From a checkpoint of a small transformer trained on Wikipedia: MLP 384 GELU.
Each number is 50 + 10 x the weight over its row's rms, rounded and kept within 0 to 99. Layers, rows and columns count from 0. The size before them is the row's rms in percent of the matrix's.

# layer 3 attention query, 64x64, rms 0.0803, rows 0-63, columns 0-63
135:45 49 40 48 46 67 49 52 52 61 41 32 56 40 61 58 50 65 40 59 50 60 42 65 35 51 36 44 39 55 47 38 58 27 46 57 35 38 51 42 44 49 43 50 48 33 60 45 46 67 42 67 52 59 47 48 38 50 41 26 44 70 44 53
106:30 59 52 53 54 50 52 60 54 41 51 74 62 46 60 64 50 53 45 33 64 57 48 42 52 50 56 56 31 34 51 42 44 46 62 55 63 37 44 61 53 43 53 52 44 48 65 56 42 35 27 58 42 64 41 36 45 72 51 47 53 52 65 41
131:32 66 49 64 65 51 48 62 49 53 45 43 50 48 58 47 55 56 53 44 32 55 36 66 60 57 42 53 48 49 23 43 27 55 55 60 68 42 48 52 33 47 58 60 50 47 54 33 43 39 59 45 70 54 58 39 51 60 52 48 50 55 51 33
134:40 67 46 56 61 50 37 54 46 29 59 62 40 52 55 51 53 54 56 55 46 50 42 55 37 63 63 56 62 60 45 35 66 72 61 53 45 52 56 40 47 58 38 48 49 69 65 48 47 57 48 49 65 53 45 56 33 63 35 58 47 47 73 60
124:46 60 66 42 33 63 55 40 72 38 54 62 57 43 44 54 57 56 47 59 48 35 58 45 54 55 47 29 57 43 66 47 45 28 42 28 57 43 63 44 50 58 59 60 54 49 44 54 48 40 46 50 55 44 45 70 50 47 51 68 31 50 43 50
137:55 51 56 37 70 38 43 54 49 52 36 54 37 55 50 33 55 47 44 40 50 65 49 55 60 38 63 65 38 63 51 60 59 56 46 47 44 45 53 49 59 48 58 45 43 54 72 45 47 50 72 38 58 66 50 61 40 54 39 63 42 77 37 50
131:71 66 56 35 47 45 69 49 69 52 52 58 46 47 68 47 60 59 42 57 54 71 56 52 47 48 49 45 46 63 28 49 50 40 38 58 57 47 60 41 51 53 49 39 53 47 67 61 50 57 45 58 42 49 61 45 36 45 47 47 72 65 39 37
132:53 32 50 42 37 43 62 49 46 45 54 41 66 54 50 35 24 55 52 38 42 45 52 22 34 50 37 63 41 67 56 39 57 47 56 51 41 39 32 50 59 38 48 61 48 59 55 60 43 58 49 44 54 59 38 52 58 54 45 36 40 58 46 41
123:54 64 63 75 56 78 54 58 55 51 56 46 38 67 53 64 42 48 41 49 58 65 58 57 53 51 48 59 38 42 59 52 47 51 37 30 51 42 58 51 65 63 55 70 44 44 56 52 62 55 58 44 58 49 56 70 45 46 53 34 52 50 40 54
108:41 60 59 57 47 68 64 55 36 51 50 33 36 54 59 65 56 42 56 49 70 46 51 52 55 86 46 46 46 64 49 50 70 53 39 34 54 58 71 51 55 50 45 45 58 59 45 59 43 61 48 51 43 44 53 63 52 50 55 38 61 46 55 51
125:57 49 46 45 39 38 48 57 52 68 60 37 57 56 44 53 57 48 55 54 38 56 48 57 55 48 42 44 42 56 17 56 29 48 60 53 55 70 56 63 44 42 35 39 68 62 46 65 50 49 59 57 45 42 55 59 37 35 55 46 39 49 55 32
094:37 42 39 39 49 30 25 38 52 53 52 56 68 34 45 60 47 54 56 56 62 27 41 42 37 75 43 41 52 61 42 42 62 46 53 48 57 54 53 49 47 52 40 57 50 51 57 58 44 58 47 61 39 49 48 54 50 31 50 64 40 47 43 32
135:41 48 42 56 47 49 36 49 48 52 43 55 53 52 42 32 44 48 43 48 59 58 65 18 38 55 34 37 33 49 48 57 61 51 56 53 61 43 59 55 63 40 40 45 55 52 55 48 12 52 54 33 45 46 50 54 60 48 51 46 65 57 44 42
118:48 72 51 46 44 48 48 53 54 40 52 54 45 57 43 45 40 69 48 41 57 52 59 36 32 62 40 57 59 48 46 44 32 56 43 75 50 40 64 50 67 41 44 42 62 65 49 62 47 47 40 48 42 67 53 53 65 68 53 47 42 64 45 66
090:40 70 61 61 51 75 59 63 40 29 64 47 46 48 46 44 43 66 53 38 50 32 59 38 51 63 54 50 58 55 37 49 53 40 52 42 49 51 49 37 43 65 49 46 36 49 63 47 50 37 43 24 51 56 66 46 47 62 58 44 52 57 52 43
108:27 83 59 60 57 67 39 62 45 49 49 42 54 46 40 30 49 53 45 53 55 55 51 47 61 48 32 54 56 40 68 38 53 55 51 53 58 65 50 55 50 53 57 49 56 50 39 39 44 50 50 28 61 45 38 46 59 57 60 46 43 37 46 36
114:53 32 63 51 42 52 69 62 49 57 50 61 55 54 54 63 60 43 42 36 35 42 54 44 53 37 64 64 31 57 49 51 38 59 44 62 44 58 48 64 32 38 60 55 30 39 48 59 56 45 29 60 49 47 54 43 54 60 54 67 51 48 36 58
135:40 53 53 40 60 41 49 49 55 42 62 55 55 41 54 63 70 33 47 55 33 53 54 51 59 42 40 50 40 47 55 51 46 39 41 51 64 52 70 31 73 51 50 46 51 68 55 50 33 52 46 58 35 41 63 52 30 60 38 58 59 34 48 56
128:38 62 60 44 53 52 38 34 47 39 47 35 54 45 47 62 44 49 46 38 72 37 48 72 39 55 59 43 42 55 56 56 42 44 45 45 43 49 24 34 68 45 76 48 44 56 43 47 54 42 38 35 45 45 46 50 43 43 45 48 41 58 42 41
135:52 46 48 29 53 55 45 53 46 53 51 41 48 43 44 53 44 39 42 72 38 54 59 45 36 64 65 45 35 33 69 43 44 56 53 49 36 36 69 64 66 46 39 51 55 53 62 47 61 42 48 66 51 54 54 57 45 63 35 66 62 65 48 57
115:42 67 39 31 47 34 38 64 54 68 55 41 40 45 47 45 46 56 56 64 37 54 67 40 51 50 59 50 61 37 67 45 33 69 52 60 58 59 56 65 54 53 42 55 70 59 62 35 52 50 56 56 49 47 46 60 45 59 45 52 50 34 54 54
128:44 35 48 17 42 44 46 61 56 44 42 42 62 30 50 52 42 46 60 62 68 44 36 47 50 48 52 48 39 49 57 46 42 51 53 34 60 61 58 66 33 48 63 45 51 53 50 55 40 62 61 55 58 41 64 55 52 62 52 54 29 64 43 48
150:55 41 64 64 40 57 52 39 52 35 55 53 47 60 60 56 50 65 53 55 41 51 60 60 57 48 56 66 44 69 48 42 50 49 49 50 51 73 40 53 56 61 49 65 60 66 64 33 47 62 35 71 60 52 64 34 62 61 42 48 49 37 53 55
108:56 44 52 49 58 47 41 39 54 40 50 86 44 59 48 59 44 49 54 58 63 67 51 45 60 36 39 39 29 37 49 59 47 47 55 56 62 64 57 40 44 44 57 38 55 43 59 32 33 43 49 48 57 43 47 45 46 40 61 65 42 64 48 37
119:42 50 38 57 48 59 27 31 60 64 34 47 48 50 53 49 53 43 58 42 52 45 48 49 48 62 54 34 61 36 46 46 56 48 67 51 31 61 49 52 55 46 52 36 41 27 42 36 72 40 46 50 48 54 36 49 43 30 58 41 54 56 65 52
127:48 52 56 53 54 42 47 55 31 61 61 61 39 51 44 70 45 44 47 56 79 67 50 56 55 50 52 71 59 40 50 47 39 47 39 59 57 45 41 71 50 34 53 56 40 33 49 66 39 44 50 60 32 52 48 61 48 49 42 39 41 39 53 56
114:43 43 57 47 42 68 75 50 67 56 70 51 40 36 42 35 40 46 43 45 36 53 52 41 43 50 37 46 55 32 61 44 31 52 51 46 53 51 51 57 33 47 47 59 58 44 43 44 69 34 54 44 57 40 33 46 66 48 42 55 56 61 51 45
118:67 68 56 47 54 34 43 51 52 50 46 47 46 36 54 40 55 63 41 44 47 48 58 42 47 40 62 62 58 46 50 42 36 32 22 48 42 64 29 46 70 50 60 50 65 47 52 45 59 42 46 42 50 53 36 47 35 48 52 53 33 51 32 59
128:38 45 52 50 38 69 58 61 45 38 38 47 52 46 47 64 43 41 48 35 51 51 55 64 35 65 61 42 39 36 38 67 35 57 60 41 45 43 56 61 52 34 66 61 52 63 64 66 60 50 58 47 51 60 51 56 52 73 48 55 55 62 48 52
136:44 62 52 61 40 59 44 65 61 76 44 30 59 57 40 56 32 42 53 59 54 37 57 34 52 60 62 52 45 51 45 51 51 57 45 53 54 56 50 52 40 49 57 44 36 58 64 43 29 40 42 56 46 44 58 58 41 49 57 57 50 36 24 35
121:46 40 48 40 65 52 61 67 50 58 49 36 61 49 35 60 45 53 63 43 35 45 44 51 56 51 42 52 65 53 64 45 53 45 40 50 48 36 52 33 49 52 41 55 30 48 32 52 53 64 66 32 64 41 50 65 42 55 59 73 40 47 38 51
121:51 48 44 59 48 56 62 35 41 39 60 56 47 56 36 57 59 44 49 42 49 27 58 57 40 42 60 60 29 47 33 62 43 46 46 59 31 47 60 39 57 47 51 44 57 64 46 61 58 46 49 35 61 41 42 68 40 39 58 67 38 41 46 66
065:45 58 39 63 52 42 47 48 40 44 47 54 30 42 48 37 27 58 51 48 55 53 50 38 62 37 65 45 62 53 60 58 52 46 45 45 60 44 38 52 41 51 48 58 21 50 28 25 47 43 57 43 46 66 54 49 45 39 43 63 49 41 46 61
075:49 54 55 46 54 44 42 44 49 51 37 34 59 40 53 39 42 40 62 25 45 30 44 49 36 51 38 49 62 47 47 37 50 60 58 42 50 49 16 37 53 48 57 61 44 57 55 47 58 42 52 44 29 49 44 35 46 51 40 52 53 32 58 38
066:40 43 57 52 52 60 46 78 67 62 39 44 57 46 61 51 40 39 73 48 43 58 48 52 53 39 47 44 53 60 61 59 51 47 57 48 62 57 44 58 61 52 62 63 42 28 46 55 62 56 51 64 63 43 64 38 60 64 44 55 56 57 57 69
063:49 43 51 63 55 40 51 42 37 51 50 32 47 54 55 49 52 52 32 43 69 49 57 66 33 40 49 49 40 63 46 54 66 43 58 53 48 54 36 23 67 61 72 49 51 51 49 58 36 55 54 34 50 56 46 47 63 46 59 40 49 46 47 26
059:66 60 64 58 47 60 59 40 66 59 55 43 63 53 51 67 49 45 53 39 47 29 63 55 52 51 70 49 54 53 60 61 61 54 55 40 53 54 35 55 38 61 61 55 57 45 44 67 48 48 56 44 59 47 57 61 39 47 57 45 23 43 32 40
062:38 57 53 61 32 64 69 48 46 44 58 45 55 46 37 69 42 68 33 36 54 47 66 42 46 35 30 48 55 45 42 47 44 31 46 57 45 46 57 49 47 40 58 52 64 47 48 37 59 53 30 61 55 41 47 38 66 48 48 41 53 41 44 59
063:43 42 34 52 50 52 50 43 51 53 41 69 52 44 66 36 46 49 47 61 47 18 30 50 43 60 66 45 57 58 49 37 46 51 48 40 55 54 79 46 39 57 48 46 64 55 57 40 46 55 47 55 61 48 61 30 46 52 48 65 47 51 46 35
073:63 64 51 71 46 39 50 69 35 71 54 52 55 44 54 62 57 52 51 46 52 63 42 52 63 55 66 62 48 68 54 54 37 59 47 55 61 62 41 47 74 45 68 63 51 53 50 52 40 64 40 39 44 48 59 46 37 53 49 59 47 44 35 45
079:50 42 64 50 44 40 24 50 49 50 40 55 47 39 38 44 43 45 42 40 36 44 40 45 47 51 55 55 43 37 29 42 40 35 56 32 45 40 47 56 35 51 58 62 50 50 38 43 50 27 56 51 41 44 53 61 68 35 44 55 39 51 41 30
058:50 56 53 63 51 62 49 61 73 49 59 43 55 56 58 33 40 71 60 51 48 67 51 60 49 51 56 53 58 51 41 52 64 42 64 71 57 48 38 43 50 72 63 39 54 36 61 52 45 48 51 56 62 65 65 52 56 46 53 57 55 58 29 42
065:66 34 54 43 59 57 44 47 57 61 54 72 45 49 32 51 27 60 50 59 56 56 57 37 45 42 71 59 49 60 62 46 65 56 52 41 54 49 52 55 67 64 64 64 42 54 52 32 60 48 48 55 57 60 44 62 56 49 58 38 35 60 46 52
068:53 56 61 53 55 46 51 41 53 64 54 53 49 53 49 45 65 62 56 57 44 60 59 47 64 47 56 58 64 59 46 64 46 64 46 70 54 52 68 37 68 57 52 61 85 58 55 43 53 52 65 53 54 42 36 46 41 34 53 66 48 63 55 54
073:53 56 74 46 51 63 52 54 47 53 45 47 35 33 47 28 46 52 50 63 43 39 51 45 51 30 57 57 48 47 60 40 48 50 37 35 28 51 57 38 59 41 52 42 41 36 41 42 37 32 39 38 37 40 27 46 55 53 43 45 50 45 50 58
062:54 54 67 64 59 63 66 44 51 58 55 72 49 59 37 43 58 49 48 54 62 45 62 53 60 46 67 58 51 33 52 48 50 53 57 68 48 67 66 49 47 46 49 49 47 39 44 46 67 40 54 56 58 57 62 55 54 49 70 48 73 45 72 45
062:38 47 55 50 59 51 52 59 36 44 64 55 41 53 41 59 54 37 42 41 30 47 56 40 57 54 40 42 37 52 54 38 55 46 49 54 69 41 56 53 40 70 31 46 50 56 48 52 34 35 51 22 39 34 44 45 51 56 48 47 40 32 42 35
073:45 49 37 47 56 64 55 52 49 55 36 32 32 42 46 39 35 46 45 43 43 48 47 36 35 50 35 47 41 46 28 41 36 40 46 46 41 18 56 48 51 31 57 45 44 34 51 56 50 47 56 39 40 51 38 51 30 47 52 45 45 45 45 47
077:51 53 44 43 72 45 48 58 61 54 46 60 51 40 68 68 77 55 59 60 41 64 62 62 40 55 60 51 65 40 53 51 46 57 58 57 38 62 62 39 72 56 59 47 46 70 59 46 52 55 45 50 50 49 71 60 58 42 51 54 56 58 49 45
066:63 42 48 56 72 52 48 58 44 51 57 49 51 45 44 46 61 51 53 53 31 57 54 64 53 48 53 51 82 44 54 53 54 58 63 60 35 62 56 62 45 44 44 60 61 50 38 53 71 52 52 44 65 59 58 46 72 61 66 55 50 41 58 67
068:55 50 48 50 53 56 69 59 47 63 71 63 62 49 48 44 47 45 58 47 37 56 62 36 56 51 47 72 47 55 60 54 45 49 54 54 72 47 49 52 56 54 55 65 63 63 46 56 43 77 40 41 43 42 64 63 61 55 66 60 68 56 49 44
065:47 39 34 39 49 45 50 58 41 68 28 37 64 41 61 61 60 47 38 30 44 46 52 47 52 52 64 47 48 40 64 47 50 48 48 36 61 37 50 40 75 41 52 63 58 47 54 53 44 40 43 41 51 56 48 62 61 52 42 35 61 51 59 30
081:56 33 59 58 43 38 57 41 60 48 38 47 40 52 25 34 37 39 47 51 55 56 55 54 34 50 47 41 32 46 50 62 49 52 55 43 46 49 40 53 58 46 38 43 65 44 47 19 51 42 63 45 40 49 48 38 42 43 40 37 44 58 39 32
077:42 44 66 42 58 66 53 60 59 48 48 46 32 53 45 49 51 57 45 56 62 60 55 55 59 44 68 58 35 58 45 80 42 67 45 56 28 52 40 55 43 42 58 47 49 64 60 55 45 47 53 57 54 56 54 65 62 74 61 55 45 54 45 61
070:51 49 54 38 42 58 35 45 55 53 44 36 46 44 23 47 45 37 38 36 47 49 40 37 59 40 40 34 40 38 47 51 41 40 41 37 45 63 38 34 43 54 48 35 32 53 44 33 48 58 61 44 58 36 56 48 46 38 53 50 36 46 38 38
072:53 40 63 49 44 38 61 34 59 37 44 44 31 43 44 50 55 49 64 35 41 29 45 49 46 27 52 50 51 63 47 46 45 31 40 44 36 44 33 33 65 51 45 42 49 39 41 46 60 45 38 42 46 40 41 59 45 44 67 45 39 45 47 57
070:71 38 42 59 53 51 65 37 53 56 45 57 37 42 69 51 55 66 41 62 39 61 50 50 61 33 38 74 42 64 55 41 57 56 46 57 41 56 56 54 30 46 42 61 43 41 66 44 51 52 45 63 55 36 62 49 58 60 49 40 51 42 38 57
056:64 55 55 30 42 48 43 46 54 40 50 69 34 36 53 41 50 54 56 35 40 67 46 57 65 44 46 37 53 59 41 53 48 31 55 51 59 47 27 46 45 51 49 50 51 40 44 43 58 51 50 19 54 58 40 35 49 32 59 42 54 58 57 54
076:55 54 39 47 42 37 34 45 50 35 44 50 35 39 41 47 51 53 43 43 46 63 51 52 39 43 55 46 49 40 64 50 48 43 27 59 61 33 51 53 30 48 64 26 52 46 42 33 53 37 43 50 51 47 56 29 36 52 42 49 68 52 34 46
070:41 46 33 42 35 47 44 40 34 59 58 47 56 38 45 57 64 44 59 54 50 41 50 43 42 47 36 29 60 43 38 48 36 37 36 38 52 47 54 47 62 39 43 42 50 33 27 58 50 55 53 61 28 41 52 49 41 35 62 39 48 40 48 60
066:47 41 42 52 49 41 57 42 55 46 40 54 52 41 45 42 68 49 69 52 59 45 54 23 43 44 52 45 45 56 54 50 45 62 63 47 52 37 36 59 48 35 79 54 45 57 63 59 42 48 46 41 42 47 46 30 72 58 68 49 43 57 46 36
080:71 40 47 47 52 47 65 49 51 53 64 57 65 51 58 68 43 53 55 44 53 58 59 62 63 66 62 35 48 41 50 43 35 31 43 59 60 46 41 57 60 65 55 54 65 55 55 75 67 56 57 51 45 61 55 42 39 52 34 50 54 46 48 59
074:37 65 49 55 42 60 49 48 70 43 38 28 53 48 50 43 41 50 67 54 56 49 63 46 38 62 57 60 51 66 43 56 42 64 60 66 52 55 62 62 54 62 55 52 56 60 75 28 43 39 55 54 52 52 56 54 43 50 49 37 61 39 40 40
062:43 47 33 42 42 51 60 53 35 48 40 33 54 53 47 64 50 78 59 34 45 56 40 61 40 71 49 40 50 49 65 65 60 66 51 51 33 46 52 59 54 50 57 43 61 60 35 48 55 63 53 39 49 66 56 46 42 41 44 62 58 54 47 62